config = dict(
    num_attention_heads=10,
    intermediate_size=1152,
    vocab_size=8192,
    positions='rope',
    tie_word_embeddings='early',
    init_std_o=0.0104,
    init_std_up=0.0442,
    optimizer='adamw',
    learning_rate=0.00119,
    weight_decay=0.1,
    batch_tokens=[16384, 32768, 65536],
    max_seq_len=512,
    doc_mask=True,
    dataset='wikipedia_en',
)
Each number is 200 + 30 x the weight over its row's rms, rounded and kept within 0 to 999. Layers, rows and columns count from 0. The size before them is the row's rms in percent of the matrix's.

# layer 4 MLP up, 1152x320, rms 0.0901, rows 700-720, columns 240-319
107,218,172,179,203,149,200,195,222,165,147,194,202,200,216,237,217,224,200,179,198,206,184,197,188,185,221,197,202,223,125,184,221,156,195,194,131,199,196,207,157,127,182,226,177,214,233,222,186,221,179,235,240,183,258,207,210,194,188,183,185,237,213,182,156,179,225,200,203,185,185,194,274,247,131,255,248,200,193,190,171
103,201,224,275,213,206,281,141,188,231,213,175,202,211,231,229,227,207,201,222,136,173,175,219,235,187,157,230,225,159,197,239,183,249,229,120,161,207,191,189,219,181,235,154,193,170,188,191,227,223,111,233,198,169,190,191,191,172,220,197,181,220,194,212,229,275,194,191,209,223,209,215,201,226,203,233,204,168,175,136,197
094,163,167,208,196,165,196,212,153,198,228,204,221,233,166,191,180,201,163,180,194,217,189,165,179,226,187,145,213,198,211,210,126,212,189,223,249,197,172,219,160,199,163,251,177,153,197,262,198,177,220,222,201,176,207,266,197,197,214,215,241,203,208,203,180,165,201,198,156,174,205,174,200,235,230,174,252,182,162,231,234
101,220,232,191,199,209,218,207,257,251,147,210,190,275,207,184,195,212,164,200,223,144,262,194,266,225,151,216,202,206,171,228,229,217,176,247,153,166,203,191,212,227,205,163,165,250,181,200,253,205,236,201,234,197,235,188,271,232,234,186,177,178,211,179,201,214,229,219,121,234,206,173,225,192,165,243,222,213,198,197,236
104,199,248,190,207,162,185,178,191,227,216,206,171,164,196,237,173,211,228,227,267,221,176,199,150,176,227,195,188,232,229,150,229,159,162,194,177,186,142,209,129,193,202,167,218,208,159,215,184,196,201,212,282,145,157,211,239,199,172,211,212,179,184,188,207,249,187,187,212,227,201,198,210,168,204,278,169,161,255,249,193
113,159,243,178,219,211,207,215,217,196,188,148,179,274,273,231,219,230,168,189,219,160,186,194,204,163,173,174,210,198,157,214,160,212,175,206,190,189,162,200,171,185,192,197,182,192,210,199,232,220,196,263,161,149,208,246,186,236,206,198,158,234,180,163,231,217,210,174,186,237,203,188,200,260,196,226,215,194,158,275,226
102,179,207,179,152,179,169,191,229,220,199,177,188,166,237,200,154,185,162,189,223,167,205,193,175,201,206,228,164,146,227,207,218,143,178,163,216,212,185,214,191,168,191,181,251,244,228,184,174,184,195,156,229,183,165,224,189,209,162,219,194,220,195,138,189,183,195,176,169,200,209,140,231,182,199,252,201,227,225,256,196
104,187,214,203,197,214,261,163,221,236,199,167,224,218,173,224,161,211,170,169,181,178,226,164,210,185,212,161,203,204,219,179,258,206,213,193,92,219,196,202,181,230,201,200,230,173,156,187,156,211,214,175,191,236,213,162,244,223,218,173,175,188,199,154,184,241,198,158,190,240,200,219,208,177,169,214,224,212,232,237,192
101,224,192,176,215,186,165,201,215,224,186,219,249,228,184,190,207,230,174,242,242,246,193,169,164,184,182,192,180,275,226,197,139,225,229,244,211,209,196,197,188,147,205,236,196,149,187,254,205,234,224,218,241,196,123,131,213,207,184,265,208,215,211,212,135,216,190,238,200,226,222,215,193,228,188,172,247,162,200,221,236
105,255,179,177,212,171,204,147,204,210,180,183,208,228,171,195,217,173,190,206,205,209,226,223,151,289,195,167,213,232,184,210,201,181,159,230,188,198,209,206,255,182,184,179,189,174,161,180,195,220,202,191,211,145,177,250,270,171,130,214,159,189,254,183,246,246,159,205,217,217,139,197,215,178,210,196,238,233,189,189,232
100,201,180,203,136,200,206,212,211,190,237,174,202,190,156,267,222,230,124,173,176,200,193,205,119,202,224,218,208,148,188,186,203,163,188,231,214,162,182,180,165,257,221,200,190,243,203,222,199,175,194,158,197,194,238,258,202,221,169,218,152,201,187,204,184,219,244,192,171,241,170,204,187,233,173,180,225,213,251,202,229
095,204,265,199,226,231,218,183,194,210,140,181,162,152,193,189,174,206,216,176,173,197,158,217,167,184,207,223,212,222,177,216,233,249,188,206,245,249,216,154,179,210,219,184,164,144,185,215,209,215,191,201,199,211,144,249,219,194,231,208,180,221,225,182,221,234,206,194,175,218,200,182,209,182,177,220,197,210,178,215,258
102,213,214,185,253,123,227,206,210,207,175,251,205,141,197,200,251,176,222,195,189,176,198,252,191,256,209,202,244,193,205,190,196,197,216,232,215,169,210,178,200,204,248,219,239,185,243,188,154,238,186,161,210,206,181,223,179,202,215,245,205,256,237,157,237,245,179,183,137,217,237,215,175,213,192,236,184,220,188,174,173
102,183,184,228,136,184,209,143,277,205,182,198,217,195,188,222,194,226,170,220,200,157,217,148,229,194,169,236,208,220,199,139,197,201,215,207,197,215,247,172,211,167,216,199,228,172,221,188,194,218,193,219,183,191,182,178,143,183,227,219,191,226,244,221,202,236,236,173,175,218,194,209,213,172,182,226,163,204,257,184,232
086,194,210,152,193,217,169,170,219,187,202,194,246,166,213,227,197,211,207,205,186,232,142,189,214,236,245,184,219,130,203,177,172,199,231,275,257,218,205,184,155,130,156,178,174,173,176,178,208,226,212,257,228,237,159,238,213,200,220,184,200,133,231,191,178,242,203,232,176,217,203,201,227,178,209,188,226,244,244,244,185
100,204,207,203,216,236,228,103,126,157,190,213,232,178,280,209,204,215,168,174,146,169,250,152,198,156,184,241,234,198,171,174,264,252,178,197,169,166,198,214,211,223,244,209,201,175,256,168,204,219,181,219,264,203,152,149,257,201,192,223,211,180,214,221,211,244,161,218,155,198,151,276,168,231,214,184,232,222,169,192,157
097,177,265,218,176,164,240,169,194,221,254,166,233,235,184,201,162,235,171,151,169,218,200,194,243,260,218,214,191,223,166,216,197,207,200,177,234,152,249,162,152,145,207,159,203,151,195,217,206,181,203,185,220,169,232,162,148,202,157,212,198,141,180,172,171,245,196,239,220,219,188,190,195,222,187,202,207,207,176,213,181
095,196,196,184,217,205,211,203,213,234,171,216,204,196,173,191,180,218,150,236,218,216,214,184,153,187,194,148,179,173,205,250,186,190,158,189,237,226,211,171,253,213,265,157,184,193,125,258,227,217,202,222,151,220,236,183,190,189,200,167,210,265,228,183,136,217,233,216,198,195,227,179,214,201,221,243,212,243,246,185,187
097,188,208,160,205,120,191,180,196,218,222,200,205,236,169,205,233,173,171,199,200,223,248,161,246,150,220,212,217,140,218,211,201,194,184,178,186,230,216,181,162,194,225,231,213,174,217,222,226,185,138,152,205,196,245,171,166,209,173,144,192,188,209,208,204,230,212,199,176,227,230,180,226,177,206,201,164,190,205,191,158
099,232,186,207,221,216,239,211,250,180,222,176,194,162,186,231,180,187,195,183,174,205,246,228,193,287,205,234,231,203,230,230,186,195,172,128,104,165,205,194,204,215,174,219,208,188,209,212,241,185,156,176,223,221,210,196,166,165,202,233,202,204,141,244,278,188,148,223,182,219,133,175,221,248,255,200,223,218,191,233,183
102,196,204,179,215,214,244,203,185,199,171,246,198,208,139,186,186,170,200,180,228,230,206,205,207,176,139,219,170,152,195,153,183,257,201,203,184,205,141,235,179,132,191,247,165,199,229,209,223,238,225,217,206,210,177,203,179,243,211,197,163,192,243,223,176,176,243,191,211,230,232,246,206,218,149,220,224,205,237,234,215
# layer 4 MLP down (transposed), 1152x320, rms 0.0627, rows 700-719, columns 240-319
115,197,196,216,220,155,227,229,197,227,207,228,137,143,155,232,179,191,205,283,167,214,209,248,227,175,181,244,189,226,190,219,233,197,219,187,210,233,206,139,248,223,171,272,234,231,188,187,182,241,234,168,174,196,207,148,204,174,233,229,163,243,179,255,221,219,257,208,251,183,197,226,111,217,184,201,234,284,188,211,213
106,194,189,162,208,184,136,215,172,146,140,164,248,197,221,200,147,215,219,209,198,150,238,159,182,206,241,209,209,199,205,205,238,264,258,247,199,245,184,179,146,183,133,212,226,195,184,216,246,166,233,163,188,199,178,187,218,277,156,213,221,182,205,155,198,170,177,230,217,169,184,192,207,206,198,157,203,195,234,199,192
098,237,184,195,261,219,183,214,180,190,194,189,206,214,217,209,207,247,243,195,227,183,196,217,181,169,212,229,221,123,181,202,184,211,186,221,247,195,191,185,262,211,215,190,251,201,153,165,235,210,196,236,225,263,141,163,182,106,189,198,220,213,197,203,256,227,214,243,236,155,192,223,254,152,190,202,156,149,198,170,201
103,215,173,226,228,159,229,198,194,227,236,200,195,187,184,165,181,212,210,205,219,234,213,222,181,182,232,187,238,216,192,214,188,218,185,201,230,179,146,224,191,240,221,184,208,191,257,200,191,147,196,197,211,138,188,254,138,217,122,206,193,275,195,194,236,209,194,136,243,231,186,207,171,222,187,229,186,218,225,258,248
103,141,238,136,163,202,221,182,164,166,158,196,217,188,237,199,139,181,197,182,193,158,221,191,226,183,212,184,168,154,176,189,215,208,210,227,188,178,219,217,202,161,285,203,260,143,203,221,174,197,194,186,199,190,197,180,221,220,178,206,223,193,182,220,208,169,164,223,183,176,166,157,189,196,210,212,195,188,211,176,196
109,232,149,233,202,193,162,221,134,214,192,207,200,178,131,159,235,198,219,201,251,157,257,177,213,182,247,183,193,239,243,177,158,208,199,187,185,188,237,199,235,249,231,219,231,156,214,239,178,159,146,153,193,230,199,173,218,193,232,186,198,149,236,214,170,186,184,189,201,193,216,212,197,173,235,189,204,231,179,165,146
096,136,180,244,187,208,204,248,223,171,230,180,175,162,200,174,219,186,217,220,198,249,278,230,301,252,194,254,219,173,196,217,219,203,230,214,222,170,202,188,197,212,164,235,204,216,239,238,184,214,212,228,181,212,172,203,172,201,220,173,168,134,166,171,207,233,221,236,170,141,188,238,169,200,170,212,183,182,165,231,166
096,181,224,191,250,211,172,233,203,231,203,186,137,175,239,189,214,186,199,236,248,182,180,212,199,194,171,261,181,162,224,201,192,232,198,147,210,184,199,220,225,169,193,207,164,239,254,210,173,203,207,170,208,179,208,228,188,202,166,209,241,263,159,211,194,155,221,223,207,146,184,173,200,259,203,182,204,210,179,220,176
107,142,234,184,186,181,211,177,180,152,212,184,172,191,157,206,213,182,203,164,213,180,141,191,208,215,184,235,206,180,221,204,232,207,223,187,176,197,189,186,228,235,174,154,198,175,239,136,202,207,174,259,221,170,218,211,174,190,237,208,209,158,152,188,190,206,156,222,185,188,211,271,199,196,154,207,115,254,187,194,196
103,252,135,218,227,262,173,164,190,180,166,166,192,199,151,217,197,165,192,202,208,193,171,162,197,187,212,187,245,144,187,191,182,212,234,150,200,214,176,247,210,199,198,199,217,205,211,215,208,190,165,188,188,205,206,136,213,172,212,217,248,228,191,178,262,247,212,174,208,175,190,223,195,253,165,207,158,183,216,190,207
100,156,221,201,213,150,159,235,191,156,171,173,228,233,187,167,177,161,235,220,262,170,197,191,294,201,199,183,202,264,135,226,199,221,201,196,223,232,184,186,196,196,211,228,261,241,192,178,255,199,204,214,216,174,223,165,154,149,263,205,172,162,218,184,162,251,144,245,223,218,173,180,193,187,232,208,217,192,215,180,214
088,225,209,192,217,204,134,159,218,205,159,195,238,224,205,167,191,219,210,188,190,208,171,192,131,161,207,194,230,180,212,253,200,257,202,179,215,257,115,199,279,232,175,209,201,137,205,199,242,179,204,188,197,225,140,177,174,207,204,165,216,188,198,155,172,198,173,239,241,185,205,190,182,188,222,196,203,201,195,228,243
098,156,223,158,176,224,223,214,157,177,226,178,171,177,185,233,201,217,197,190,225,174,181,224,171,189,198,219,210,195,156,161,187,140,219,210,214,114,165,196,170,228,189,206,225,173,188,165,173,214,255,213,225,252,194,211,225,171,182,193,257,223,167,196,214,188,230,184,160,162,195,232,202,181,208,230,198,173,184,263,262
109,205,196,202,242,255,201,158,175,205,180,198,172,201,175,194,241,227,256,181,167,234,236,148,183,216,221,211,225,161,160,187,159,190,164,208,210,227,206,181,211,189,181,216,202,209,183,183,208,228,166,222,172,156,154,201,218,206,172,178,159,200,215,243,190,161,219,226,158,152,165,154,160,204,211,195,181,181,127,256,227
086,198,196,220,184,208,193,211,198,183,211,218,182,229,220,164,183,174,189,232,205,169,249,196,169,207,168,209,165,221,191,225,223,213,185,172,133,252,214,218,184,255,210,208,190,156,198,213,167,169,197,190,154,234,259,205,207,186,193,169,184,239,171,156,176,205,175,156,196,211,184,201,189,194,216,222,151,158,180,212,226
100,203,174,213,171,180,250,227,251,231,178,172,132,227,175,194,256,191,228,180,214,238,140,152,185,187,211,188,209,182,184,213,187,151,205,232,224,146,221,204,171,238,203,171,216,161,153,236,195,209,175,182,181,172,278,292,215,205,186,177,174,253,235,193,165,187,235,181,201,193,230,117,206,202,183,224,170,186,227,216,224
095,184,156,148,199,193,126,219,207,188,138,142,209,257,200,178,226,177,221,183,239,161,199,205,177,195,154,220,209,160,160,197,249,224,203,271,178,209,181,272,209,229,173,179,232,184,155,169,206,216,153,217,223,184,220,255,224,233,240,211,186,265,211,225,214,215,223,168,145,144,165,240,232,181,191,204,211,187,216,179,187
100,186,202,196,189,198,235,245,182,167,206,200,210,162,237,214,295,157,236,174,211,201,242,221,199,200,258,227,199,155,228,149,213,163,168,248,172,209,163,180,159,234,164,194,239,195,207,137,205,189,157,191,253,169,213,200,198,145,162,211,190,197,225,155,200,187,199,165,204,196,203,185,183,231,216,167,172,178,205,241,196
097,156,207,198,196,221,207,231,176,217,162,222,139,181,161,169,159,184,204,157,202,211,162,246,180,194,189,161,218,205,144,183,177,274,171,189,167,149,225,248,222,199,194,222,182,207,193,167,191,236,195,210,197,186,171,175,272,182,227,227,234,173,226,186,137,130,204,210,195,199,136,217,124,158,185,206,203,209,173,193,179
093,142,188,153,188,232,189,216,204,218,214,249,190,188,229,178,170,157,190,190,203,158,173,182,190,173,203,216,208,223,191,178,206,178,228,245,259,197,157,149,192,190,215,176,238,192,200,169,150,181,214,217,221,174,221,242,241,264,205,159,161,173,225,174,144,189,198,229,232,192,217,215,206,199,200,177,153,209,142,126,200